From a checkpoint of a small transformer trained on Wikipedia: 4 heads of 32, MLP 320 GeGLU.
Each number is 50 + 10 x the weight over the matrix's rms, rounded and kept within 0 to 99. Layers, rows and columns count from 0.

# up: layer 7 MLP up, 320x128, rms 0.121, rows 75-83, columns 0-127
# down: layer 7 MLP down (transposed), 320x128, rms 0.111, rows 75-82, columns 0-127
# gate: layer 7 MLP gate, 320x128, rms 0.118, rows 76-83, columns 0-127
up75:46 43 32 57 61 37 57 60 46 46 47 56 57 57 27 43 63 64 49 48 49 61 58 50 38 38 59 42 51 68 37 57 45 50 48 48 40 42 53 42 35 34 53 26 58 71 53 31 66 52 52 56 60 44 50 60 46 56 39 55 40 55 50 59 58 57 41 52 44 62 54 52 60 41 53 38 51 33 54 47 47 44 53 60 43 45 42 34 40 45 63 46 30 53 42 71 63 49 27 72 68 57 46 56 50 53 57 53 68 51 42 52 58 59 37 36 48 53 55 33 53 44 53 66 50 68 68 62
down75:53 39 65 51 47 58 60 29 44 67 54 58 38 44 64 37 50 56 29 65 55 28 57 57 64 57 43 67 44 41 48 48 70 61 55 56 54 55 64 57 43 53 55 78 41 37 45 46 19 40 47 52 54 50 48 59 55 47 67 43 53 45 46 67 45 47 69 40 41 48 49 56 46 51 60 37 66 47 57 49 51 52 41 57 68 55 54 62 44 44 48 66 55 45 54 23 37 58 58 44 55 32 39 46 44 40 51 66 40 58 58 49 54 54 41 60 43 54 38 57 44 64 54 39 42 51 39 44
gate76:31 53 47 53 44 43 47 50 60 49 53 39 44 72 42 33 57 43 61 50 43 42 61 43 62 43 47 46 48 55 64 37 43 50 53 55 55 55 47 53 69 42 44 50 49 50 55 74 40 44 63 53 46 55 33 41 49 44 48 53 58 49 43 48 61 29 38 36 38 53 49 61 71 50 36 44 50 50 63 34 63 56 42 72 44 52 40 41 42 45 62 59 60 29 79 45 39 55 38 47 50 43 49 43 54 51 41 35 52 60 42 48 61 75 62 70 49 38 52 39 58 33 40 34 63 35 34 59
up76:48 52 52 47 53 53 27 51 46 49 48 55 39 60 46 46 43 47 55 46 48 53 37 42 47 36 51 38 36 73 59 28 50 46 59 51 52 51 64 51 52 49 39 46 60 32 36 60 41 38 48 48 49 34 39 51 39 52 58 43 47 44 53 35 62 34 41 59 46 35 43 72 50 62 50 41 64 39 70 31 47 62 46 50 47 56 53 50 43 37 47 55 41 45 74 50 40 40 57 49 54 43 40 36 64 46 54 66 53 51 59 45 64 71 49 60 60 53 51 37 62 45 64 45 50 44 47 58
down76:69 51 34 39 59 66 48 43 38 45 46 50 49 38 63 40 46 55 57 55 49 44 45 60 36 62 42 61 36 37 47 61 53 49 41 45 64 62 56 35 46 59 46 58 50 55 38 41 48 64 40 28 62 48 51 60 48 51 42 41 53 46 50 64 54 65 57 66 55 42 58 51 44 44 81 63 52 48 33 66 40 52 63 31 50 46 51 63 61 55 49 43 60 67 38 56 46 50 61 64 39 37 46 54 47 64 53 63 38 43 56 56 42 44 52 52 53 72 41 56 59 66 41 75 50 39 58 49
gate77:53 53 53 45 47 74 29 38 37 61 35 60 69 34 53 62 49 49 39 47 39 56 42 72 37 50 50 50 46 37 75 51 51 74 59 50 52 53 36 57 39 57 56 38 56 34 43 68 34 43 49 60 41 46 47 63 64 44 61 47 29 41 73 40 43 63 38 48 64 43 60 35 51 41 40 46 42 50 45 57 33 50 59 43 41 44 37 40 52 52 53 48 52 50 67 39 47 39 55 41 52 56 37 65 37 41 51 42 44 48 34 48 47 52 57 57 50 48 50 43 47 37 39 41 42 38 52 47
up77:58 39 48 66 45 42 45 39 52 44 42 61 57 47 42 55 67 43 57 44 50 51 50 54 54 51 56 46 19 49 43 55 58 42 32 71 57 42 65 59 51 44 35 53 52 49 43 56 39 68 63 29 49 37 51 50 48 53 46 36 65 45 66 51 65 43 44 57 47 37 57 39 44 33 53 54 46 43 34 51 39 52 63 36 40 53 53 37 63 43 52 47 43 45 63 61 51 55 41 61 43 50 29 45 50 36 58 33 56 51 49 51 38 32 65 40 44 48 48 53 54 47 41 60 60 54 48 35
down77:46 51 53 36 50 41 66 49 61 57 48 36 42 68 62 46 37 49 52 36 52 48 38 51 59 45 46 64 63 51 52 23 52 49 65 47 51 56 60 44 55 61 52 73 53 54 61 41 59 39 38 60 50 63 48 51 37 48 54 59 45 55 42 42 51 57 68 51 46 64 61 49 68 59 68 48 55 41 53 53 34 58 53 56 57 52 42 50 51 54 63 52 60 59 42 50 68 55 50 46 59 52 69 46 32 52 45 49 43 61 63 48 57 49 42 55 69 48 53 60 53 62 54 48 36 59 36 33
gate78:31 39 51 45 60 52 44 44 48 28 47 50 44 62 39 36 37 59 46 47 58 33 47 50 52 50 52 46 60 49 50 33 48 48 51 43 44 48 47 61 53 37 58 62 52 31 42 51 48 53 44 38 33 44 55 47 48 39 55 58 54 69 64 52 51 41 48 41 41 45 41 64 44 64 53 72 48 38 60 37 63 59 51 42 48 48 53 64 63 33 44 62 62 57 50 60 54 52 64 49 29 39 70 57 62 59 63 44 52 30 63 39 57 39 50 76 51 43 57 51 48 34 43 56 67 58 60 44
up78:58 61 41 47 47 48 46 43 49 63 59 52 44 65 55 38 67 65 41 61 42 62 54 51 50 37 53 60 41 51 53 56 69 51 45 43 47 55 41 39 54 47 67 38 58 48 46 34 63 58 63 51 45 62 33 52 43 57 41 52 60 38 43 61 47 49 45 54 38 62 57 49 37 42 55 42 57 57 37 61 59 56 51 64 50 63 53 35 40 41 59 55 57 62 50 53 40 46 41 45 75 62 63 40 53 43 49 40 50 57 49 44 66 44 57 40 48 47 40 56 48 41 56 39 28 43 39 53
down78:31 39 57 48 62 57 29 58 48 34 52 68 43 49 32 40 53 48 58 59 67 42 53 43 55 55 54 52 61 58 48 47 51 63 58 36 51 51 53 68 57 41 55 55 45 48 53 47 62 58 51 45 36 45 48 48 58 43 51 46 52 59 60 41 56 40 48 36 46 48 53 71 42 68 54 69 39 40 65 40 71 56 49 40 53 46 45 55 59 40 38 59 63 57 56 64 73 45 60 51 38 39 66 69 56 53 56 63 57 39 63 40 54 45 49 69 58 50 54 47 53 55 32 51 52 50 50 38
gate79:39 50 53 65 64 57 36 53 58 47 50 57 57 38 65 53 63 39 44 47 36 36 50 51 55 45 47 47 49 57 63 46 51 67 39 58 65 26 47 45 56 42 47 42 59 43 60 68 51 62 50 47 55 36 43 39 60 70 40 66 64 38 56 47 50 47 52 42 48 41 63 54 62 39 40 51 70 63 39 44 53 51 51 28 60 42 43 67 54 40 56 48 46 51 61 58 59 52 53 43 53 37 57 57 45 63 55 54 47 44 69 59 59 39 61 38 43 32 32 63 62 56 58 36 52 52 65 38
up79:38 35 37 57 60 45 61 29 47 56 43 37 47 60 60 55 54 42 49 34 51 48 42 61 38 49 52 58 44 54 60 47 59 50 66 54 55 31 59 48 51 55 31 53 51 46 42 45 59 50 63 52 49 51 61 48 43 46 37 45 67 39 41 65 39 54 51 50 49 38 43 22 79 43 45 51 57 50 64 56 69 31 51 59 51 63 42 69 32 41 59 60 39 33 39 46 46 45 49 32 59 62 56 47 41 65 52 55 44 48 60 41 49 34 54 39 39 51 66 58 54 43 45 44 55 48 59 54
down79:52 53 55 40 50 52 39 71 54 48 57 58 65 35 40 61 37 74 51 61 36 37 58 32 49 46 39 44 46 42 40 46 41 46 48 46 38 66 35 62 44 52 74 61 61 44 54 46 47 38 39 40 52 62 43 37 54 52 68 44 44 32 53 51 41 52 52 45 51 65 40 73 48 49 51 45 45 46 35 59 46 47 39 54 37 43 57 58 49 53 40 53 58 58 51 69 46 44 59 68 47 32 40 52 59 37 35 45 49 45 46 50 43 38 41 58 53 49 62 43 39 59 51 55 47 55 51 55
gate80:57 46 61 45 40 57 46 37 47 39 42 39 66 26 41 48 46 49 30 28 59 56 52 49 51 44 51 50 50 57 47 54 48 49 61 47 49 40 46 39 47 35 33 39 58 52 39 57 41 42 40 35 48 58 57 55 48 37 59 36 45 51 51 35 57 58 44 42 66 58 30 45 73 41 56 68 54 27 27 47 43 55 59 49 39 56 50 55 63 61 60 62 51 45 47 51 41 32 42 60 40 57 66 56 42 34 63 36 46 53 59 50 51 42 57 70 64 41 42 66 35 46 52 35 38 64 62 53
up80:58 32 57 55 52 50 43 66 56 56 57 53 52 43 52 45 39 65 60 59 49 55 70 52 63 66 68 35 41 33 62 58 42 42 41 54 42 77 59 49 30 56 60 47 61 56 43 48 73 56 47 52 44 52 57 47 58 48 51 60 44 49 47 67 45 58 63 55 39 52 57 63 47 53 68 40 59 48 68 43 71 34 45 45 53 34 26 55 20 47 42 35 43 43 42 52 61 52 49 54 55 38 43 64 64 56 39 68 59 40 32 53 41 44 59 45 46 60 57 42 66 58 46 41 57 60 59 51
down80:67 52 52 45 45 33 49 47 30 38 26 40 53 34 55 64 39 56 51 65 70 58 18 49 58 34 43 58 65 57 62 46 55 36 49 41 65 40 40 29 49 54 34 67 39 53 51 62 50 24 50 51 48 65 47 34 56 44 39 55 33 62 45 45 69 34 67 31 68 72 38 26 53 58 70 34 43 45 53 72 65 49 67 45 39 48 54 51 76 59 44 36 41 49 52 56 56 36 58 46 58 44 56 53 40 56 39 56 63 48 39 37 40 47 58 52 49 54 50 63 44 46 56 52 59 53 72 35
gate81:45 50 38 55 74 42 36 34 49 52 50 33 52 45 56 69 52 54 54 44 58 69 52 48 39 63 38 38 43 47 45 52 48 58 71 51 62 37 50 52 60 37 52 53 55 40 44 37 40 80 56 42 43 48 54 42 48 57 49 50 45 56 64 47 57 24 53 44 38 35 42 48 64 34 52 38 61 48 55 47 56 61 30 52 29 60 63 61 62 43 59 44 71 51 39 51 48 40 52 59 62 45 55 59 56 52 47 20 64 51 46 38 44 62 46 62 64 53 38 64 46 53 70 60 54 51 62 51
up81:50 50 34 43 56 60 49 61 42 51 47 57 52 48 47 67 56 40 70 44 66 32 51 34 45 74 58 47 75 41 45 52 45 51 61 57 55 46 60 38 41 40 64 43 61 52 43 45 33 48 40 42 50 49 58 53 40 54 60 58 51 36 56 61 57 44 56 49 41 39 41 66 63 56 64 50 50 48 60 54 52 61 44 31 43 57 44 56 39 28 60 45 72 58 38 52 61 73 62 63 47 56 46 56 61 54 66 55 67 42 36 44 44 47 65 45 57 45 51 56 42 46 63 37 61 54 38 28
down81:62 53 59 52 38 57 64 37 40 56 58 42 54 34 53 31 51 41 39 46 42 44 57 58 42 37 61 55 57 45 69 23 43 42 34 44 37 64 31 55 47 55 54 50 54 63 54 64 55 55 62 48 58 52 48 47 51 49 45 51 51 47 41 61 48 70 42 58 57 63 54 50 36 62 46 58 31 36 43 52 39 46 72 57 56 40 48 27 50 38 44 48 28 51 58 45 51 40 40 36 55 46 48 33 37 47 44 48 28 49 61 41 70 48 41 37 50 57 56 43 46 42 42 54 40 64 65 61
gate82:20 59 56 46 64 55 57 45 46 41 42 48 43 25 59 65 65 44 35 37 43 58 40 67 49 36 58 40 40 43 61 32 41 49 28 60 56 58 53 44 44 52 43 36 43 46 38 57 46 48 55 40 38 40 53 56 43 46 56 49 56 36 65 48 61 47 71 39 34 60 49 52 66 48 42 64 48 46 47 55 53 49 48 51 65 45 37 71 74 47 44 49 42 50 62 26 62 58 38 38 53 47 49 56 40 58 68 47 52 50 55 33 53 39 57 41 49 50 67 49 63 41 33 37 31 45 61 44
up82:54 34 46 61 35 52 61 54 48 59 57 43 42 48 64 40 40 55 44 61 56 35 60 66 61 42 44 36 61 27 61 47 76 55 50 42 47 46 68 56 59 44 44 54 56 46 33 39 32 28 30 53 46 43 53 47 53 63 56 56 56 28 58 61 48 38 57 38 43 43 51 40 53 40 32 44 36 46 45 55 25 60 49 51 50 48 62 35 43 58 32 40 48 40 42 58 46 64 55 51 39 51 57 40 70 27 42 35 38 62 48 61 49 58 41 72 61 66 72 62 62 56 35 52 50 49 45 37
down82:43 62 57 48 68 40 43 51 58 33 45 40 55 49 48 43 57 36 47 41 50 59 40 43 52 57 49 49 45 58 29 55 39 60 57 60 57 44 42 50 36 53 61 53 46 54 78 33 44 48 67 47 57 53 46 54 51 65 40 57 76 55 56 48 45 59 41 45 60 41 53 60 45 64 61 48 56 44 40 41 54 42 48 56 54 70 45 45 36 70 49 50 49 40 44 48 62 38 32 46 45 46 45 49 45 53 59 36 40 37 65 52 53 41 44 37 44 48 53 20 52 46 45 27 37 54 57 29
gate83:43 62 49 67 50 46 46 39 44 53 56 56 48 47 50 41 54 49 43 49 59 57 56 58 41 40 54 61 48 44 53 49 73 58 54 61 56 64 55 49 49 41 50 43 44 45 36 45 32 32 50 66 58 60 40 68 42 58 43 50 35 34 50 52 44 61 63 40 46 49 43 53 32 43 45 34 55 55 54 31 67 51 49 54 36 50 29 51 42 47 63 44 70 34 44 64 25 59 44 39 51 51 64 51 61 53 45 41 52 39 38 42 55 39 57 53 36 58 56 62 44 45 31 58 34 57 59 41
up83:50 57 53 52 35 37 52 36 64 55 53 42 52 48 50 55 54 42 65 55 55 60 61 47 51 37 71 43 53 45 47 36 46 45 46 54 55 49 50 40 51 55 67 64 37 53 38 45 49 52 50 55 52 60 65 37 57 43 39 49 63 35 35 33 53 66 38 52 45 44 41 69 57 39 69 66 42 27 35 44 38 49 52 46 59 53 65 55 65 41 55 45 53 58 56 49 51 39 50 63 57 36 50 47 42 42 59 62 47 46 44 39 30 38 45 65 47 59 43 46 65 44 27 61 54 50 51 65